python train.py --intermediate_size=1536 --norm_place="pre" --rope_fraction=0.5 --tie_word_embeddings=false --init="uniform" --init_std_o=0.00674 --init_std_up=0.0344 --schedule="wsd"
Each number is 128 + 32 x the weight over the matrix's rms, rounded and kept within 0 to 255. Layers, rows and columns count from 0. Numbers have three digits each.

# down: layer 3 MLP down (transposed), 1536x384, rms 0.0593, rows 1360-1428, columns 0-95
# up: layer 3 MLP up, 1536x384, rms 0.0734, rows 1361-1429, columns 0-95
down1360:125144135163096176116099148120152096086047141113098152133139174121124110109071135123109154161109115159133178077145147178095127131152131101158205139114101148090111142147127118109075120162148145147118134108133199124176127137144149137139156151134170100122111210059099110076111147070116136120
up1361:135181158161136160103113106217071120187188143158117069134150090113146110186195154110100211159136120089093108126185137116194184087173117100120126089114117132084115165131079129091074128106076165132089109150148091106095175152134109095135070166113197139139149165116183094131089132152154114118
down1361:146165174097100167173060098138099141167099075200018139093111185107102126206107102083127146197176133104155073179110125097134149174171087183142038173101128103131107140180190134088134133217113158170110125145136128166133054064145132060119143182166125147146130109179163083106090118142131113122
up1362:116191123150183131125128128124113112203140215132204159116095121122151083105162080113201119154156152132126097077165126186110145106179169128074143083139153149137124147145149137149112138109135109072084185111171046110134105140141208156107190128115082148105133159213206137105143158163231071123
down1362:146105068129109121131094173173143168119168199042156160126145104055102077173128133152158184135189167244137079127108162186149085094121114161113139097174086099085179095115142176253128098110207067134162117109082146149138098099064140151155165143169149082140076161111173081111126148136111147083
up1363:173130114178116121125162122109122133107137108167135067131150055161089138151085185200109142119090137128077106134126135126171208129162134184084099072114100167096110086134097082150143113093071181170138165144112162115118135097156132107125109173115151121160146147150100127047112119127097107168
down1363:143166150136121092092146126168129123147125133095131132159182128150095131087065184113107158130108162116164107098120177131141166143138141098060123163130124068083055123081155146148123156076181108160120115160070141120076131158154169099153140117171110111088138149144136136133109146141164150176
up1364:067155115168110148098132085111163141158192092097167116152098055122148150180143146189139130108202174116094168150116155130140091121112127145112111117150127107203165136077069152134114165103156128189141106132069155105140102118123110107122113156179081180147141159136121162099082149138146149069
down1364:107092097114105130152112146118129152185059147158140101127118137101112140145143161139152145131125156058113100058169151142151152117170100179101118186107155088140039164080124091136126172062158152129105142170140128174082124190143156120137111119118089106147128113109111105097109123118160129181
up1365:140134130153117144104108149104100129089148092148183126139127073136112131152085191115141166176154184133135123156093104108128169115132123114169079117132132111129135108147151129126190112129087128154143123104138092165120089109123161178080137125126103106092151134086140081129128084093125073161
down1365:136064109110153160153132171163172121151120135135109118123141135127163104073176091111161079113131105074175071097153120192142108129120175129110169114053067124140128172099160118113096150133167086109094148132129141084132112092147062086171148147109142107141057108193118125090097147141101196097
up1366:159088191151164185134088142105115110122122131170163130158171140207183188193132103199151177204093105055092160069136158124125157081103176150083144136072091143140135125115087120152106186050210174144156133146130132115121110114181113131132136149144131140086112165139128056101128042176137165171
down1366:092203073063109109145182117065145153208158186131192111151153229078126133210127202123142082050058101094110135163172133163145117103133161087109114019081143132178128116132161045178133131222127166098053113093144118108093070081177085074115101138143029103132192074170127129132241070078173116127
up1367:071116147172143136132148104093151133141128116136156131174107095142111186182111203152122151185173157107183116101142078135084166135167081071096117164161144083150143132164145107166111112103134124099146110170128161150091158205118117068117111134145128086138107160095117098073122128058168039143
down1367:094160133085140136077094128170132161098117107139146143052162088165125156146065089139097128167123146099111186044149105114131113224070148145166142190201136133109146103093108124061128080109167089175167150114112094120154087136121116108076076198106104136083105078165114139102086149135099161135
up1368:078132168127180117165144067117076061098119110164142155100138103103122165160121115121119152130111150128173146108127074118136081145105078060134160123134192138161155090141113108117112095127092158135174110129096101091162158108155140088098083135109117134125170142158129103113124098166124169104
down1368:146107109129147110119117131102121172120143114084116108119129128115129085131157171191100105140146131156098125104134130152147153115130144188128092099123122108112120140095166129169130166201160137144124142137149157156054084165111079103113201128138132076124108153113112182173136113081143094126
up1369:168161136200115113141067163133135195147084099138143096071148100077123161170088212157109134131131105111082133169081146139124133111089187160156116105125125142159128170136162086151152109099139124214075168176178082095109133133127119132097144146141125103140139111163141065101108109142076099112
down1369:119137159202162050133181164132137039138137144136126159123147134203173085121090045092126094127031135144131136126126073081198090144081106156107157229060129142118125160058152181127081133174123081109196124115129095157089128162159163130166118074072144154096131115162150093146082149154154133136
up1370:140120194119099152121152157164148070085122148126116146137154170119169083158089139166089137160141133100135177097138135170136124142136112088141107112136102134091122150151121138112117154038169136132165147153133092123104133162136105133088131185128212092084153100200146098159125165183140111116
down1370:122156030116119123114085107137111098095108100112190134145122146153136156117094133154134150115182158153137138157095105162094114103137128164147166155197147142136161137152169121125139068159149117162130063110156167140107143130095150128148170105140084147160115141127154177090130116086141107168
up1371:127145164120097165123156103121141138173138146115188094099174048156158152186102143173093113096081151089118080085120071156105185138082113152113143099144098170108175136131061149214154103145104145150131132113132101167104141132134106151043133143155122154110153166149105069100159163113133106127
down1371:148124153081131078146133102114097181149154129120111127133163158110140112108112117107118135147163178155091098115122123122136143130145138122131091131135127123090104169136112117113088145179129143128145157131110113139153104122115131097152179160149182185104071127150145097030100120102187125136
up1372:166073170149169082119133112122142107187094127131118081174155132173141125161113182155113172164106061143071163146106126158150082131121099139095157143151162147144117121147118110113030160096138149141119177097085114133108122149191191118143105167117129071126160150107121132180136088167167081093
down1372:145101068100072161098140140145126115064148119105169105104087089151117123147157176200107138099130153121145104144132136166142166119105167161119110101118140097164137155184113139144143100145090093130092104110193148105149160161121080113142096132139109149109167096128114118102118085162105139134
up1373:103132152115111105147093116179132131185105117125090148110091126072088125116115135072156150176173140087159140120114046207139142149127132095106088148117164129061150115135128124172114138155130135132130150116100149116111098169133199094110098088121097125090194173088201178102087093100155135160
down1373:144173153161069140034117141147162131180141128121061141167055083159095150076091127120147059124036133071108103077120192133152136198117128095111142163093129127151109130104096123133158108119175126108089082137081119147131104105208186084092208101096118143062086236139152123086047151077186141124
up1374:119123141124147087129137157142176122115189141108138104077127118115100088131122146144158163118128163121150110140113133170110141129147148159051115104147082189085124119181083161146148113081150146116087145140127141092118197114133130185126166125104136129122038152215073157108092174158099104144
down1374:090149145169120165089121109115096128138092176136162135137088106095114153150142140092118037161083126129085148140126133087137104127072149153171139133168182091146108175085144068090113104161128110132117181130143096145047063091075112071100149180094158078111197166058152112128149155115203148110
up1375:129147131166193142132066068254127079111091141089139092157162124190099067092095129150148115150134083155138163130134085206166151133142077116103187125063124166094113096115082075143150082098111176079107171091100152123199194149077056106212118154134145133100166123132137154087088150116104123147
down1375:112180099162064153072102088193191102099102123122145101192096154143069132153027117124126103148128170134128146107154111119161117118146162132115187168152138100134191084083107092197146072121085084116071126123112124123147103171116095068146139138125072144135194167062123125127135146094116102143
up1376:178198102165107073156120091109143112155141135162166120140154116091107110117077165099109157161106161076148113115149091134131174136147134118112098134177158122098144152082122094097161067164115165089181166114146124148095119143142123097140123138118116140093146139141133105135104126111139085137
down1376:168143155195169107134126131154180131190136125184150124089153135073100103193079146139115161183106116042144047094124104112128156078149169157106048118138164134103100113114134104094160103101136125121135205118164084138131114131136190115114144160111166136109169147131169112103130168133151107111
up1377:191155166163136139068145101102129082161091140165133106090175120109140112150095133137147146164119121045125159135088088120138140154121099086152085156103162105140100175119142072092165078133152175123121107121176060159060086135137081075111083142091115126097172091158149114159117158173147117107
down1377:078170122160115160132104137121140088128094129100153112136040125100137100118176118125138169083189159130155063042136174145118163085131170146063126132166016173099143110085116143144069175162105160173092159141077132118127142151118200149135133167193165156211065146045126151082106091113129152164
up1378:138140101130156193119147135132116077112167135132116084116111078142161090092140152165171152123172129171081115123142065183076206128080094095131101070090066174059113156148139113126129087161096167125171116092178128077118164157130106151125111063109119106122160078123167146131108128128123106119
down1378:138145088088123157089122131126149091097144137188075115174119164109115099086168097156159171126139080132105089145114121121137084159101151095125131073112099124135080126133158155151115134105113170109142105112177158139175102129112091117109110130103126067074146057152137143192091124129133157131
up1379:166126180138165150094101103098108128141201125153163103134114114136156112172107125160127153169157155143101134077178128069175098121103133115118134160115130097147148145105117136170147136125102109121089146130115136164063101110131102107126086125123117097169122136163074133120134137140106095066
down1379:092117161098145068134101138083090129127088150138107105106124191093121121104147114181146150140117100128145191133148124176148128107124080119179097077147070165129113087139110144121148207123131148087156087077072123206153104127141087137144149139139137088171114073141165152151178126150109116122
up1380:120112092104187111125150106149143099147107106154123150096130129155139118089097147170140150136137131165207172116132114112155159162182167086093077075099161150111120111164080057157135144115087121134108098152100067163118153196118115122162111157093154069157081166113125086089073115165120126128
down1380:118188095113159145144109145155147118113152119166163166150103103117132200130147166167143118073173202119103138104186115132093094081136089163204083065141111131136167150138040036049167116088117094085133133167159176162184136109105180085142112130143175152112090063160139198180138129138022075136
up1381:159070111149166115114160078203138142170089173113079089138168118166128100139149129170138142132102119146122159160175128198106148130113097148067148082166166171153120206120139074161061105139173155094141145085136144184139112138137127130146101146114114148153062082155144155097134085145147105110
down1381:175146152115136110113153137183115121185136129135122051179118135110073120100058151143115119128132142184124123102135162048127223096085177112104121131171103098181132100124113097159129118149124131101114161159109126070108136096151142130128131111167096107166178140112104127121094184179145120163
up1382:195146155206111090113152113134124055088119179163120160088143133106180081129109145140177089161101177137118133139116135116115096084106197093119111125161104157051123085097092101117116162138138177141133161130178050091108160156132152169158135110121087078155136096170096161074181170158150129148
down1382:112164119201131132115098153116111175127121144074167157049137083188141130106105105119118163090098075118196073139128139152156164107094113089089130135119133120156062111064170153044083070094145213130148122119109221141116109139132114118096178100090129121124148104116120102136139169143093162199
up1383:132138142181152109112131109090193121144138180185171067074139091103118135157115151114134133117077103100144128184162138155164176113083114118165127122096062121116112077131159145167145159106186177115070115132096140120095115147171139126125183161159085071174098141139102060123051082109097060108
down1383:127110207103136147179141060105088125166158070123113146158076148099110121170151105126131113067132159097113132122134172069123160100127099112176119136086187107101106111144118100080143108155140151104130154165090077201150127101139144133079116123157142149133164107149081125177169147114164179115
up1384:159154142135113103187128112165139085088150112103138118107078113159137082161112198123119084155180159108166074160135102123141163099125142119136114133078115114098183113137133113183102096148137139140122163116125131138128111135124139148112112132206130180152212144138113124076090068138137183111
down1384:135118124149120133126099144116110083088107137133149157176140203099145133096167096135114084140131152164177161113090138124106138163141116097174175179063165111122121120124130099164139097134153049081110143101122109152138145123161147133084118108146099117165112123147088167143091090077123148133
up1385:096182097153149107143118116185113135149131143128145139059126100086098098144141145115121165127099125101130081188144177213133183124088098181061083124082151229164142131109109119168128127186134143157163167154129092087167232105142101049127127095176143135163097097152138133067130113134125154143
down1385:106159084156138123110121186092158140132089107077086140093184112176118120160162170124144082137098110126140157156109087144210132151085104227110182135086151165021191093165094132129153106175121145138132142117160185115151101149080121150178096073085060121169148168178123132144107143094101164090
up1386:190155113165150069148107104154148122142152199094180090125112093129162112185136242073117101129179126069093125091126087133182144082147111123122137129127127127089190182123134119107144122153108147127136125089157131104089158206171128149174140182153155146055118111107184144108109109166140078183
down1386:089115147095192142111136091139061117143109119081169133142110099170114162195146075110053120141101184189136157146146155105104160143088164143160109166110134137135149114170097133076090073128120126130125132136139124128127138124131141179113133142096099099090156132125112102115150154186098174142
up1387:126132107131150168185145073073093175147125123124150106152138102117131118068149095143170171096105106138186078150113110202119214072165073155121150134132117181137149110135113084194101092133126094139108168086120102133183164140136134117122165083148177074218109146181120083070176142105177154143
down1387:089123153177059092092084129120130140128129080159107140162123174119138114092120070119154121142099152156117148124118071122217129115143117101126067171107054140153116108082073119143182105126189090101170184139085143142157074101154158115150122112104147176143130145112110113110128151191121095113
up1388:134126164123156091202116120130117123170124087151154104119082000114152153132147112088121212121166109087115079155105148105112137093159141097062165083144144142085082076161132179185111144076133098178120190144113080083131127112125115144183178169145094238106133144161157139048118197123078152129
down1388:100142152102160131166096139097147109080188147173107100125144129088122127104167041112105124139136006124093159162080181124140098128153172139145064074117098085076132143168165101129156103077104154194092161136134137094185125185129115072112149141104092078171175092152151127195119133164101140176
up1389:104141140157201128195158114128132130187164120158125141132127061148154138179130187096144151119162161120137071102124153167108073141165093157148078130129153099107187190153149136125106083051106120085067116083107110154116073145177132115095098131123146131051086141149120148130171152100115106134
down1389:098162202114092120163178164156065101132121111150127143097169099102146061131129154121089137152150143159106111096122136136159148118124090120169129107105163158194146133166147108185161121157142129123141111144105146116121174118137138138114133133181169134110128046097160151136126132127076112149
up1390:144142089201111132193122130102160152162182151122124142106091134149125156125162166165144179147168122152109126140124165154106150107096102154129100123112133096160141151115130072170077165155141099175172171131191110088096088062147119126120163156106119077113179144192172101091118105179066135111
down1390:086162143138093128090124101141131127101114104156176079105118130122128107149122119104124034158056133149149116109120110125126129123147107085125131142132122083070203101149143138099223123141197116118125106105072144183114150160109138171141091100159158143096088155125108196175133106060206107170
up1391:085179195111204095135154119168137101098132140133100141162111103119115152156140170104133104106129123151170085116155110136132166104166127145151161105076175194153116140172127120166106127127128121118122058092071182086175079165131068144129126144124141124161175092148119186104095125160151106116
down1391:154110132113150149164194148160147106104113145110089138182116121112130087118119132097130121155138179163109113168153148144163132122167075149181170150153119207130118137086124163132134116148120095108134086084076204100104073124075163166130115077105104095068102079102138162121138169132103056117
up1392:116124101104072170162095115121135148127087098130126157147126105168142155196144115130114128164097146088138128142119086153095147080128123147147115102161137153078181074114154114155162111043082184124098127175123087105146161134132137127149163143084127082097148173144099185129165150111135099149
down1392:158160112073105145102092125125121192147133189124073145168066125168119169121151118142119187084124121082129116133112134106180228073189166095074178098132105141102132061142145160157110104171182138051128101149050149138117115108134082094172128121109108095115130106100154097145146156064138153104
up1393:127165125154129156116063130108177129104124156099211115153141105138167153103151177137151155117178082131149129174159156108119150072147109111115163111167101141090128127144113085128172172112111164108147107098154141106165144199130090182114191099118191127088144078179129150123155129126115134154
down1393:155085162176109161098182064104090111134130121169158146094148170171146136103101093117088116130150127131126064094055116108143148104085185108133115152095165112106061119044134097102172155098092149136136171162094151154113096145117084155104149115165122120165104072154117149084119131147139128158
up1394:097182110111191122127113072133165096173152075121111113169122057009122086110094140122126158129126141138216118145119109150150088175150123069111161108143167115153154104053115096240105138084069183183136166103155153097131163117152165148123161124150089168137152120132156196064118125110197134100
down1394:102149151108145123122123126151094091153140122131118135198093135167116129136091136208123127132140142080120131173125103067136171109102167108104142102124086105097074120108141141171161104111134083136142131156165108165126153107137132113131137125204237170094169084133132121130150105170101089035
up1395:109126149151113135100152096113116089177077072147168110129117154143127144112132092144153077168114093119101131183088094195183062074071159092098124155097172141142140095181148103098129112118210168073117130097155118071116150153156164142114152156152105097112125141090169148144115119164179202111
down1395:208074171208068140145062158190191156087148119081104127088143081181155086070096181181120155084164125122160095125103187102131165134164073132111097140134088142120129149121116132120120133100049087202194125149091096138136127140143152112179147133146147202187106135185095123123163131125076137140
up1396:128096144146124163152148147120139121169213139119164123138156075091212102127164168126201205106122112097155133113153085136146144128154139139123088071116141175126133142111089156148110146087152141132112149109078142160135128106171119127157130125182115159185168111128199122120081091120107177106
down1396:075129075106113072138036159178155162166165197131113138128155153194130157104187154133156045080151082150126117165178091129139076136175124100139083167076113246122101137147141167176148139153138193055194135113118164126073161090103113166127075095144142129169081104140183123135114120174062169090
up1397:123152109148140153154140165148147165116143127116142135114149130140129106118077113182163067128127172158157095129125126109154121147135103114165200156157103168119131139096087110143158112100124142185114142137179154144107134179114152104097152127183107135148149083129092173095103117149162140116
down1397:088131102139103090147115160117154150128110116092121181152124143111158160121133124195141091066136110151114125114077105114108127108093130173148118157157156102145135148163138134110145110124137155121161113114109079123150129178132146117091159138175109088143103124137107123099156090108101114181
up1398:163186148156152093133151141113124097160159137130106158115128072130072088165060086121092154145098177116159109111103124186113123124124100153149103117169060132121155091157046141136178105076112145177129165134166122078071140117130097066122188178128157060168077083153099147105125140106116132125
down1398:117147179170171108104088181118148113144084083144119158139136136108149159131105133126194141108092128075114176053126160158119124146148091161127078153130134141134090090137143107181139140067106118173107105134129157151075156109107140147113065161092147077120104159104167125128102165108106146117
up1399:139072099182143160108122089210108118108131070125112094137134061151102073203087090134117118142126148160171117107128102135122131123117136110147150162135136144081190145128128123092129061075061133119113136052179163115149121158145111093151124168135148126147116175077063136136095100123145116090
down1399:130097059186154124135147094131131116109105185142127089138094140092129114197145190204093150063127110154094137181174183113153150092159171206133159153134132159114138150156111112125086111117163143179098145069163105149131126104170105079132111127149069140118149129144128126090062150118156071165
up1400:162141156155153102126125149123152125153123098184115128127231118182094166120109164139071159148060173127177147131153126136120154138106116137162116107153134170082172105178089123122168059110066125118141096133124118135142131196139114153162066164100150171087140118145127136173132173097098137101
down1400:128141121093095114159071122140140121095154102149112114125083129156172101148129104121167078096211106162074141149091116127152138119064104097117126148129145152115121088190164144121122194121190156110138087198122104076131122119111139152095197103161149094113120171162130097081172164119142157104
up1401:176147137144133127137151083240089077182162155067119093050121103110112114173126181116180158138153176109120136112060054180101094144170123115130121174144146114115177202150169102127163116132148175128126152125130123130159109170127157148061071079134134114159126129082077192119075133189123131072
down1401:117094059191093140155109162142128153172101136143181159136159123124092102149129181113120131143100130093072152142042122182125113104101123181165112122104193104102170181186171112140126177126094157135097116149174130146167102140197091152098144104120135126129179171130073175111095127056134113129
up1402:106071156140174071179143202120121133130117110172104091134145116131114126164167045144141142145119164145178111108140067122174150097111166104116140054114179152107160110196066071091100187132109107091118126141086110119107124185131130153123148102094137103128113103099119188106140213151173128152
down1402:134123158112114064151112086093180143128108148079139156076135161054174136200064148105152154120148124116115174110100118115145074098120159078184070131166131112165163152133141141127132061163203100197128154119133146089161143105143098080110126137170131090083162087141200120089128107078070100120
up1403:169037093137105117177032128139165117140117117094147085097156101088129146148129121121114116167129142113184105162151070083119214110077132127098118147091089128101145173094100129169108058169119108124157152094205120135110198176167125143174138121176114114137166068084167126116114181103127091145
down1403:117135133198099157089130208137126181138184129154122093168162068181130143145157168098092141140109107144123068040168115188141121143130063166133059113142130153113104090126072060160159165147124142088079130128133188111173150125108174072103129114113159141184087154180086117096120132164131062121
up1404:128142121182106108077151151142187105126227132153140146105095100165097163140119140173155100146141154124122107127121115169167108124125174109100125085084110143125099125108075150158098193097076209097133121129144122131113110072128127166113157101109148141084117149187110079065134124142105107102
down1404:119143173059148112153139109140110092176076129095104099101119146074048114147131161143073147135096137120146130046148157172109148084132141142149087123140119112134146224165149134093117123129179102174151164148204096097167099139126115143103088113126184177148134086114161186141178168141176119111
up1405:102176112129167099106134112117137151122105168206142103100125092146169140122139148130120156122140133116158106113157144141119121140177150148106163129131078091133177088116036110142167138119136111113131137105156108136092110079104108143156185093165153102138096138130140161046111102073116080148
down1405:103131155102105165082155106133114158128138135124125135112157176169169078098093115109085134114121118108120127088154115103065127168187144142180136128096122111208136171130084144104140121156096094124087137124114125128122112096097138073091125090153154102126152136099147119084139068111127094129
up1406:127162088129158110139134117122168117121159105161148107156193116145190130166133103121159151132105126097061167076052106137106107086096115118139142102113129138163120142133183071149099136082184128141089158160197154077094179112127171149147128132103106144156115082136168071129113153092152125153
down1406:153172126147093136096105157096120183138133151091090142088122043106105129132108145086072146134107125096193095096122152132139094131167139127181082112137118130149161142118132158131105131187141171064104118162146107153132103084137088087132106150135159177095099133139125109133184102155111130162
up1407:086100159113154115132161123165142074153185102113103061129074093071146079115120116134094178120143127096109125119095121170190082111159169169170099176132175094126171099125123129158098180161132119112130174082123124141183117117137111097154121168142118091150169095124114073137102152171175091094
down1407:176179057155092139124106119081123174067159167151104139106080172176122158124109135159183103107092129121127119116100180111096187107106107130136149131161115142133105138086144117114119055126111114116122150154135118216132149074121098134148092126100114150157140127084111115155101162137097183156
up1408:234159102152159109130133143149110131115108172151104148166090154103168099105105140125086119172180137164116053098091142133122166080114147142088089094100177151129159183124034104171091120127152138131101129106102078142122095168074152144150067123132193120121076143147172158092124145154178145050
down1408:144093066144138120129163062141108106151144157209150087165195121132120128194120071104139173159143157094110145097134066111141087144097119170128099139117136127129142113183102098099168138086173098162133177185221125203139108103162151157138140154116115118150184129109109114138105149095133087139
up1409:175153161149132162131075125106122170175198146129165058129139058121163113090185132166110107195156168101115100134149116088137138063107135133084126121063081114129096152131088126158074158098185164119136112081148153140055154147156121191131149136177101104088109113202112161062059135156095145120
down1409:138165163120107073145089102143151119116117138157158084120103170107117128114125134160132122146102150139129134102155101114108079091160175156105158126138127151122102150117154179143111099118172132127157104098130029167098157096189140115131140062116206102166136155128121108110090132120118119121
up1410:087125184145125060154102100177111088177180109145118072141095139090153144145123211137154150121121133071149128128088120122139125140086111153179139144091118093174161176108065119161074165089191143090118133193122142070110140067163126175135223142142108103122166146160176094082144109199145064103
down1410:143162137119088128111177126072109105122065160155135161114101114136126106103101126166085118142120092148063106149072093162168168109111169074095182110156117164117120101211135121078136102116125120090152183070139093180119094155113144132151077064182151144077144137128147147196125124047183143145
up1411:132086105138127124127120159078159078119154156202123172112126104174099146172130150124139077108178130151175138111125112128141110088115160146132127134079132156141106150111090098098135147099117129119162121116173171092107121125189137092107183114135137150135154117135129153071138083085161124134
down1411:120121164133081144078104176127128110079138101124161158128138178087100120107077110118086130104117132143213137098138116112113122108150090083166134120177113101135066084115127121152125091079083141156117140157103141140129138114131154150123118092137103105116111132123109086139148172141180103128
up1412:143128106134206139175162119148203074078157180182114140106117132163158111086090164163178104140123120155154116132167148121113115148136067111141132062088129155134149123148061057185046136165186187155136150161124126144144114127099110129114142108121114140118164154133152102056156166119135171165
down1412:151073157164135139095160126121161187109157096117111118123118104143150127133150122092097143137152194078159121141159155090165158138085108180131154112160115132122162098008097079131128127137116119141130134133181154119158096124136088119182115173095072150113148108102138155112127140136110157171
up1413:175137130142138134164082135167098127132179147140130100127141125156129080133189113145088080112136140102125113112131154101120187116118107076097098123099119131136097107090171106125164114139165140144109097070128157158089132174129122071053167088129120192102092125117162162107135132122123142110
down1413:151123201128119133122136163123122089153149161104127114116123121119146083114091106165115132161164155157072149116147140097125133148157102136188169183082121118106123138133067111079133071138090143142135147144120100170130133127204132120127153157094153145102195125124080141142134162164156164130
up1414:165135195121131116158123132134154099151184135134126131105110153132110109129167148120099181163138127069131118094133129102124141173134119135136119082103100161125147206151108110112124161112112167086125136143157118167114115090145144116092093103136116080058145109150154129112066143154128148136
down1414:123137122128141105133160127100102148104097117107128118096097113161076146107126119149138116133166129092134172180119154086155071143135101147133145127141089145131130108120126162142147100112146109145111140095131143152116091155091147098098173114100112141148168123149130143139130097112100119132
up1415:079108122132170078076098170150195141140127123132133140158120070095161151128147101204121139126168126166096173130155117086083141060169104093067103115083077194071144134168110121102165145103114155121176126126082121126158143154121132177149110117139168083134094114104120148093131137117142094137
down1415:076177159092131114159116094138180163124122148159138123165080144146145146113138140087148162187146131140128148118129097122071073169151129157127131183172115109183144117144169170108148124086098087196157156119050151120128155127171140182089085090130105109087200162074145132131090073120158158162
up1416:150142099159159086131075134117144131161108119134092143128110101090125141140137190225086128161146134132156128136098120105089118124054141115102163090133146186090153111126109110141117134149142096135070158101224129052121126148128106091159173157145164106127141190149103141109144138147160102106
down1416:092163139126132131088169202117154120135107169104145153148178165075174161173149165127114118123116128081109109119136153083148152138122153090109133139099087117147160137133089099124146086140143158135059124096107126164138105141157111073125118109127145127096142115056121137146156126109160126073
up1417:152130086172166133146098092113116124165160196133176127119108071127062170115158145146147183141155177116077155123076139118119135170123109185125154094140147116186110138118111076153100142126123110147102137125171164052144164117164069178143151154169068096177152134135113147049059118157128135100
down1417:103066116104139126090092095149125113106119196170087139190103165082136137086121174063111098208112188148148113119082149148160101156131146181097166187186146111178101133143151147118166111123132136143156064135123178189096101088152122127128154130046143085101145082107176155099132083153158149135
up1418:119121138178120140151101120113083146124163172092098116083130134169101110159132209149168194133137119080148113128125169180147134110164139123126175194100094172080147129105117132061094150160119182100099102124216132171110166101149137116106154109169104116066180191165092148124166093112114186117
down1418:184098146079126124103111130108122134072161166123108120142100132141157123141086113109094163123097150093092141089114086096121164093153136121081120173163100139144124133107100154120116112194064178119163177186105106137104129164195091107157126096147172086128179056096194109137109148132130115142
up1419:164158115142139141118149098146095082107131120108111074048155094092139166134158170125167099115146099046141124157124059146173107121164145139134138138143131133128170155080133127174154144167139151130123162122126164104116218127097124062098132119146133161121169107108109173080093146166155132110
down1419:137073094126154197142116152119135132107132112110092119082152109103122149165219133105102126078124155108172135225107077146132167170128148170108128110153125137068156137149120169114146145183137129147159147101107191087153112058134125121115137127148106172099160143131082183132114167105150155088
up1420:070127109137122101156096158122194086167142165115217083095140099117132230111122151197147161110154171112183096158170148098141119116113096128076146142103106151086132104115158101143098125122189164100099102107172145164133128157122175126119104142156133087183101183120172151069103162140124140127
down1420:088165077135140129133142112095095114168118097131073134114129123157159104102102142079126102124130097166155137173162005185116105176112104183140102083132145130101154100186131146106145112199124134167126086160118121111108145093114130147142155151144116122112164127140111074156184172162120101073
up1421:138160152157112156091107127152122103169102156121148132124106110105077129141160198177126165159132134152161105140106147179119119083155076124102150124128135150153105132131138090142097121039138135145143178144170132094092105137126145190136154127165158175131115156134103097120118122160133106089
down1421:081138083139109107123094108124140134114098178126141124108138120130088180180134118174102109124114146104132158094147141122145119114126119114147160156108108122150106112125135128094145131173137151145132063108171136134089145133127122107131119143169111139138099114112093152149086127100128144133
up1422:102099170159173119137089165147155156131107132121167142133198150157103151123152099146126133102140122125132139135152138126087189119143072127105178095084140152094104050117104115132103166128165159148100114172138130088105118154123168101187136110147170104153102169111157068108137174110119134107
down1422:095143168144137052117152134130142129141145118173163120114134132127058172226095096154127088118162107079147133158151078136135206152055175171089110168109151081150145091137162153160229110063161127115076062128078124123098142139149147143086123093108155077124120157087093100157072064095099162189
up1423:112112176112160150150154097127125111114158169125143146090134090142135091108152167158101159124122169108111172084148173161157125147156124115101163095136146118092149210102128075186036090080094150111174173136118100150135115148116141153124134128165117113188104108149158116044164116103090152085
down1423:084099129126134100141096147180148113099109157104123165119197092134181121117159154104146141106154161136118117147103129108066081192123127093101078083102128112153132181129120150102135088129163131114173137097081116092136167133117081154148111067113137141154074134118111105168123174081058130097
up1424:148162150097151051093162096105151095125161196086156119090185110082110151170158163149145165153174165087096147108123111141179148175173146058181129043133123119131161171195139114126096109156161095132175157089127107133163150151132156093142093183141165121126109098101128126091087118138136050126
down1424:188101140137131133098140062108062130143112104128145128081121141154135134110180128053128106118130157197144117154114128104110139160137151116135133161138046102179140126174153126139092102109116088145172132174107203172114097075095137110118170112136088138144131147070131126124114173125077127163
up1425:083110174117186127173154096173077140208184099066152114066121123069092125167194148146156190131125149063180094119130137134187160127127124190115103113129101130122138171116134120124163127143141170122114162148126160096158178133115166132140092162116109184095149127143114036125093097129132141166
down1425:065143145086091100078157117118128114119108092166133156157104163095074156176117105082111110144073138142106091136150131145034115099120105119120104173125171156089143110130162173078133158016134100093125107159151133173116102092142105189144093120123147166108094105139115131118152143095153099107
up1426:090142086147152140133106110094108109146152086104168064141174083085194142125117106115096123129138174078164027093114148119193119136130143115146137156129178133136107133123152066174106105081095123154121128119123106142175179171111213105141084065123175118161058135097136124178102146165140132120
down1426:129141110153118142161137113127143134095140112101164171149093103099087100119157096117134142096148182085123054091117105118140149135145130151148113105136130140134084107108151190095129100110105145149123077110123143122160167111187109121101158110142175104099070162100092142121138110139107176140
up1427:140137134105168145117129120136149109148095092123132141130176132134197147134082073162160128108151121134136170142113115130143125123134111114071103102136149126166111015152184141165151143115137099144125124138128089112139108097128102165151104201154073084113053174127155099128118206175118047121
down1427:101125091135112133144110134165081040071114155075069141172097098119134100139150172128099170083144127129162152114107111134111214080077170132174144101109132122108175123134148180106109113103116168162099144076190087125141121150080176131142085094126154190173203089112125152168131145109171179119
up1428:185139153123198106139096169125075021114157156177190102156122098107104066141134130140145205153166133143174175098084105090137087097104057081121174127130098180032109110127164150135124108155132116121088121104148130115144122152182181177095126195160101138051159154121104141128125104168158156075
down1428:126150125167143161158125095151158128094117140126122178198113084169156139117153125126104094097172098160084090125161157104157155094108150120167130100126099163106098052116152125087105141097101126150041064157093138136124160116134080147138113119117111102167117105158167076140111148087137116160
up1429:186130146155190156183136122130147105097126148120100149076133097148136102121169174095098135115111159115210099146142115122123170162100135125113143086134113112133136111134105089101100097089112148145202112122124171086112106132087098112110109163099107127135158217144123173145102167118083135088